config = dict(
    n_kv_head=6,
    init_std_qkv=0.0375,
    optimizer='muon_variant',
    lr_mult_down=1.5,
)
Each number is 500 + 40 x the weight over its row's rms, rounded and kept within 0 to 999. Layers, rows and columns count from 0. Numbers have three digits each. The size before them is the row's rms in percent of the matrix's.

# up: layer 5 MLP up, 1920x384, rms 0.0635, rows 1167-1213, columns 64-127
# down: layer 5 MLP down (transposed), 1920x384, rms 0.0861, rows 1167-1212, columns 64-127
up1167 097:486505448505514479509534495486487486478517453466464545548439405481455519475434503466552567461416517507500449532569494488476431467488490476419520474512520474474471468503503582438447515460471494
down1167 101:460513435398477535508457459504541512477508482501514476489514504564452582499531581460490426423471498499448550536504497503438507482491493446431490540521499489530426552538489479440498476518410499
up1168 110:499510559517444521475479501453504511526511564495477518578505523479485487577509564512529510483524549550431521550482498567455495497432493474526487455536491483533582463524459494492497473503479536
down1168 106:537440530418535471516490476508459508547462528513499519519513484535516468480531545470520425534555469580532472562475478519438483451528578478523564486477474466522505502501481459536530440510527517
up1169 101:500521560561453513528470507499455459504541510506537560549534530519541495504415462427530570389527498551505473472433477563578537499496532512522514624474502505489573510492550477473474446520505536
down1169 099:465492567466494517554495543426523492533555522521500490513429439478507544519524534481528515487508524515545568537463514445473564468545516491492536515531541580536502454510510467487483495456517502
up1170 106:521396452521488508541475521510567468549522564588491544461406446556509500471465510524520439459432487584478486508557471519466550505568530540468495491479494489504463505503464445569465512550489512
down1170 103:563486474516494511531483466516555497424457483539481500559500495517459559515499548513514457478506542527560541541552558470522488522516560484561525557524547477532521513468452571471447510545519550
up1171 099:526457548484538472526452477495482545459480552465497509525487466516530440527441552505524530576490571522575489480453577541460526442545500482478506532539521498545483509421477546536481514543501526
down1171 097:553519462511500499564451479477512466402490463530477489505462471546485515439481571481465571560440447545560512539527438521526541502473509464472509500474556534477497533514504441467517575459552468
up1172 088:513509534451438522454496578437492554477559485553528509494570469515486473524582538538501506509482461468515539456403557596441442503527517535461459560534523402500488469543423504560402470481533502
down1172 097:539530568455557480517499528508518471607451500513472486539467563510512426521544479502543532464529497532493542537480477514441519546547483393496522521496581460453477528501471478503540517491453494
up1173 098:506457562443472510447485566492569506474523461453506574446481510580489547535547459493457530454519495524458479557401476492564504474465501462481497548486458462512429467434513522543517456547504542
down1173 100:541468420494420491502511614487442439556502533519527489499503468485542540421494580510496475503496479508541476479543451472503527486498434488480483507415507546505464523561496538530450479537475442
up1174 096:456401440527457507512490485497581486543497459543487559424474399491482581468525500395499527439490490446502473477426489476478480503492550456389487522458586485490477529588574473524550487568460506
down1174 100:530451522485472457501453521525475435565455443502488553514465501501593560522467460506454560480494532544573502403507511488543462519572570401400581509537482452478491458510462512534499503537482511
up1175 096:507453545498537466517513531536541570536498439493578511477494534468446430513461579510541393505480536568491520521485528502470493403516525491505463524526509489497511475445492454480463521590557456
down1175 102:503494475435523461472577498565549529522464482529464492489472491495490489421503526482485494503490489459489455473451475509453512544533523487486445583491509550518481509476407477500489562521477495
up1176 096:526478457514476494552478511443527518479487593417458499450553503491469517530487471507497485513502500556523486512447563498502479458460478501540527466503519544518619524439496493527531437486524489
down1176 106:536552477546483535455483507556493546533475488519477483496508481460504483510529456483564447529469514514476516519511516524504429535535529428511429513524547484489513446513452505404536490516468501
up1177 095:507558507514458494500458480484553560520482503487443552509561495517487539615448537463443492518556527473511611494491508470510480491596497459456438395437431532506531465466516538419489468489436488
down1177 102:489490484521463545474558467500504489494465510584487439498476512577406523549469487471540480489515479516481546508510555593506504536498508502472468485462567545476531537464532408539615516512482498
up1178 099:473422465472547553399478527520502490532587515512513544509497476523507462483551513504513503510462483508533485468489535494502473458530523547522494406624489513441430498509542467438488474479544469
down1178 104:537534534486502471477484510543507502452543513538515484526490531533503451539571465481589408506489531538530512440443483484563447461554440482462504462557497535453479515495450492482533558460594480
up1179 107:462469465449572524484557509453493413532517445515489573573486486491501487502501544537497441503531513542460507489490527440505429495539435523578546450570443455472503500445527517506485534477465486
down1179 102:579491513503565494551408470464510532473484428588435543546511495449529514454415494492502515508502469485464469482496511557562452439499447451522501519510607442449451537538504420441485488529502505
up1180 097:455524491507502526519498513525496516531486555502516587519451472547541450484417527467555436565545467471513568510391476404509470543511477499529468513561502511456535487465514515445561461524454478
down1180 098:500413562547515479501488470458501567495456437528484496475551467502477457526471501464470484489484454476464426533543469534455480491529519527513472548509515466493484463513507504514583563536488504
up1181 102:478504513463510486473479496543471545507554578432579471505513469480497487470525482493475458548563419509458506501490548507483513520483591578543407550597499486459533494469510530503464523450444506
down1181 100:483461507461511479537491416532433454592498530440510513475498435432476421510502565538496576492452484510561536452544543524511474526542483475544522457504531484486538502549496487482557522517465524
up1182 103:499566490491457512542594435478449516463464461494525484551509408479499519499520527572493502545481491481515492559487550545532481589526512491540479568517509486464523538470534548529579451517541494
down1182 097:540444553488539573582420538487525458416496513502520497452525402549482517487496503599551511465512516533438495441483505515502470555477614566553463495519513530541445450480474440507466567449486452
up1183 090:564545435507515518469481558478437477512472595472442447451460493541489517503551489479461537450470461426610504463493500457465427518502445558418464536556525530518524455472496561477545506475615496
down1183 097:545478500538541525543468511549511498529474544516549482509433498482458502507492545503479493544563550498553560525481512525458465530497517445488463524499456467497502546563426455511506456506531515
up1184 104:505418525552499502590503519519470550473403509526394500555485482470482531521514489526494456541469517454538516490556485477503436510550509469503548502457508479465507489485503568538465448592529463
down1184 102:486531502489467522569450564478540469391560502517497531470534482536557582543444462471457480521455559528583610524495522517490464511542563469515499601454526472531443528453514570551428581539538568
up1185 106:475438504540469544502565466481509464448564507554525456481610556511501525476534486526561463473529468517504429471500565647489516467510503455485522516496460457542527520468484556446533500473542461
down1185 101:483454449587520509406495517489459483529463513529490512486563539494445456528472539449517539578439510486418529518547490533501463446446523452513524526508503561459430542460538471510491542446486482
up1186 100:507445471464554480526536465506591572495469527513464555564481530515483529461551484476509508574482542546509480528530486523538441447457558509416499502494490470527517541581525554487578491509411491
down1186 100:471508522509497550473547519469499498508469450554526526469490565559538504495478520500512537463452486500531534516445502500560424497474501470488495484467474529510477578517516567470535514526457443
up1187 103:510495452519531494473487545492476495445470491537506420454564560476531511506495436481479532490542542500490478502533538540457503499528472544434496521548488536484475449555496479467523531549491517
down1187 099:455604502523487421450442495490529488481534480548521457459483539575462416585561477489486505488459526458526461536494579538466427574481511416521508547543545542462491479464516526588560452538485590
up1188 098:487448477523459546522417556476450577486566475476495470513502450469473451495520471529485468464464540570508474465522458446483517556531525443431507490455526470588438521470540477441528498485470478
down1188 089:479504563495462445481487463509568489487516520476481501464559538513505462459517488473473543485532562440460511476411437479490464452551501448561469519514465495488510450534475478500482486478541512
up1189 106:588521471483509530420497536527470559453500494532535484555521484478509419485410493479520506510471506499501444440460502498504549538482541452508559477494474515488476472500477541497564474455492541
down1189 104:525480462500534462520466532486544506459525496552539459451542448502580473440544406514493528468399501526524525496528445511583537492521486519517518474470492518464490513470490520510453542475510518
up1190 099:516532523499504562565477499459524530517455501433454500449560481493447420505528553527525535500487578573493562555460481511562579503503491484527501527534483512521481595509509468531535477545486491
down1190 100:490499548464536593449484489450444560543467540508543530427470501423541561510459451541495441511513495433538494502519492435492502486492591527533541591529511513432582474447489534516478514556490528
up1191 088:509578472489434584494525483555580647509539470558517512448537504497472479455480487505499531541471487554533548516460559506489491464501504508492510432412549418499559546509446496512537474497454450
down1191 091:455458523521465506452448489517520465560446534492420440495579501518520472536519422504446526541559485457511438593458482517529529534586452446513489493539524472556458452488476494542509544465455513
up1192 096:449549417526497530550482548524551530511471467571467560555486467494447493492491467495470457574497541463477509611477516482485504514531451480510509562519483447508537533418412543463584453569438533
down1192 097:490524558518470478455521496478444488581468524508492496461523493524537508556503508474470558472495565517474515521522429522527490466532485564495423543451527553514408575497502492491463549491511448
up1193 099:501454443467544504532498477537458486560540600394506543490489582405456514554485461599485506497531491426450584416499449450470457505485424555532522504428555527459537445486524404540570474467525513
down1193 101:511535530570449429524491460433517529520451399505515512562524516586503523476552504524429579500494440497506508520453465440541453478434505562409489495466504424493409501467489508530442500506497460
up1194 097:480523485447498471550563432469443603558554511604515562428479446498498547532541392508586486513478522458508437442477495499532539480471503514403557449526465528452438448467498531583429571493561492
down1194 105:486437534503421512542554508504482548552466511518523486510525495502512504520526502492474487518493516528474487500512461520495553542418481485496443556532558487494571513553548505557472529519495429
up1195 101:541534568482531495538495471461582444463482441498476526483485496459482483521506452433463519558472470521503555467485445553565521522540452519489481516499532412490503416546461549515512447506571449
down1195 099:517505459468525414453460509485517500414528466528490524542429482532495503462573527462512535500510482491518502442485418468535525567490475519499508522518483474521494514485480499492620453393538507
up1196 107:535497544632462528471552496541441464437457490501492505495488475425518508527513552482505503583519540512532443511551519538515477492447524449488486467484452500562448440506540524398484523438503468
down1196 106:479438450536569517502478534484583533465515465464466503548449455486537496606459492539472449538422468549527477475524495508473472491460495477397473462582455563518480505519537510461482499469447498
up1197 099:490574517497561521482470536440470510519574467532496474510447523539448452519513519540455469444502536546541554485507530477553505525489508462479477478538553480547569484511536505465515493444574492
down1197 100:455485472442478439448562554478513532540403491506467454439551515518431541514438563544576483533558555539575544500459470471537476520486619533468496543525593480539492478553503459526524539472540493
up1198 099:504573552540579528498498491466475534486404435444504545523489429470519459473526504438499511484485477544535556540520491496521481454472505581460543540467475508584436485531473538443504461473590438
down1198 101:515475494481577548525450501481541497461581555524479495536595480577499482533529497448454500450525543531411516477574512501417479482545504550562541509484543490527512400497456511572455513485539438
up1199 098:467457482531451522536510514484524475493491532419474496474554507506527489511492442482543524496545557522463514457479399468549511543453548455556482503466475480507444553470543516417520505530466534
down1199 098:534467538565567484482455431462456466433497492492501464551511507502478460447496382482474511558503565403503434525466527496560488488489518492491463475460498500499523528518502477519517538537490468
up1200 088:511561415555542478466517502504371466467565449467521442538527504511446494474496484464604542489505550544510454470496495481492511519499572469526465451516538507478521483465511483475540491556518526
down1200 086:462486516492478452617526489473491483471525502507531488472441529401504476559476514473456525517569459543442451503447519516559530519506447562442471541552502521501580423471453508487514484523516495
up1201 094:464483508529478541432520525454488518441448489431471465505488540506551507473502527394510516518547489515466431497455551540563477497529530547453495468531546435516529495513469471478500546553489526
down1201 095:457510435452523384545461516499434516491497538550456527495531474495563514482522515491481603474463535478417504485518473548562542528533517540519516501495442580499491424501530498488518575536460483
up1202 098:560510477497548491517544535466475468513496495457485492483535497465475475572489507519482531467509514532524548518552529502440497567509435469512478475493497449440519456515493492595492543511557545
down1202 100:427473490454505512452501443553461398441490579496506439522498508474529488497490534571535544486490476526488505577549487520478551530494492482547467559581512411476518550465475536499430491438514467
up1203 098:500517464565474499518511470484457504502556488509560525508432462462460535489454452449481513527483485476510469522506474474502504521481458583530466494445489438456501479535478438451512466551515498
down1203 102:431529567453514534475562524511485473512569469520521541467410446479590472529512507479400535477462524469486464534518432513468539540476437528477585494506444486484422474445486442554494569559524470
up1204 104:528486468526498508529453470495506547464472530477489594523522545522544491478624535481550555578438494500591571515482528512492498488533513522475486486413472527552564527488563564505488533564455470
down1204 101:555458474542501494432488500570499478372487470485536556557524385504582457513497495461459521481523511491560460587461454485522524493447490475484507518527508534558501513491452487449419493567486448
up1205 111:535486556568521572493469486518499507531487485490492391508554439443428554407474547522540560451459486445466535530516464470541518465502499485493535528526490509452571513478506508438508467572493504
down1205 105:485508571427500564466556501477454490483452435599493476458475561541483449507539564473491489578528520410444462475508502464557613464578534475551483546424528539530482464512433482565526517422548453
up1206 100:448482519552522426482507507405480530480525470456482528520548524517488494532506467448543504426471525482521432544480533397519521504526558457453515507522501547478504500530486452532575547481574537
down1206 100:496485520461515495474435541540539494499459486444481443525538411562510495525452500562474502488432445489540472526491478466517560483486460455456493474518464509458468541544530441535469587518505463
up1207 098:464401595517512496498538458529478533488506510542534448523485414524477478522475506411440535579443489487486463466475445480622516448533542434526455546546523507482480538531476458598468499466469464
down1207 101:538539519510479550522455486489467498431439439449499531534522442507453548445538501565465524515499494484446555516555533534486414541460554491512558517519463481558437539450483489452527500518450503
up1208 108:526467521509528476451585487533435569500417434428508559524524505442495530503541477487505532494521486529483440488513476481526480407519531484527466490509473506543560503491533520474480550461538485
down1208 106:466483559517518506507563499487483517531525542502510557620501508492492510482617508544500515452522538512471556454513519493572478459466505485457506486489526500509541510444513411516519555519545521
up1209 092:529544475490474555455534544538524549493413459503386503511441511431507486441535447508567480505429541514521494468510501555544551459523482529537471522463555520432411486453480511509510559434524495
down1209 096:498411554471524493590490510507421451520479489451520516574459453430480483533417520472506487480475541491463461533434495494467532547510537491441490526503427497563443510507530423508472463575477566
up1210 102:509472486462478552476464532535482497496459522587434492533496439492447472514488490516449564474516470517566525612506473542530518544534480537464463543489541491510500507420544461530487533480498554
down1210 099:566552466548492514499482502477560472463471523537495508495500415535517463503439535555472550492488479588436459535484488505496502533514479553431498505531448555453482490500414476458449540470483448
up1211 110:467525551467521552482483498454459544564484584438562486581554438529506506568473470522480465453542509549498495440460475445488517477453500545543452507542518451496465454506483526474429525407538512
down1211 108:418526511488499529453487559601425468471444479488495428538449602479541505530495542449475501443470352508484535495444450535491465505460446533503499491505473470468459526513446524523439495501574522
up1212 101:469556490462522495468370549473595456461468507515532541457528528551477508513478569490444508592541455491529475474457492532541518466494522428508506480524451482478493528546433549524496476486483539
down1212 104:445516494516525528498427495497435525453553469488543546512438409580480594539500547559472490498489481443548454478463476464602481522508501438463481518601543458513571543470419504485560450510427521
up1213 111:506542475515428522473418488506525495551511475519437485382494503508467542437521470596497520536466519442542474441562477540585505449523453470462442451595477540533457508523547509513456569517576534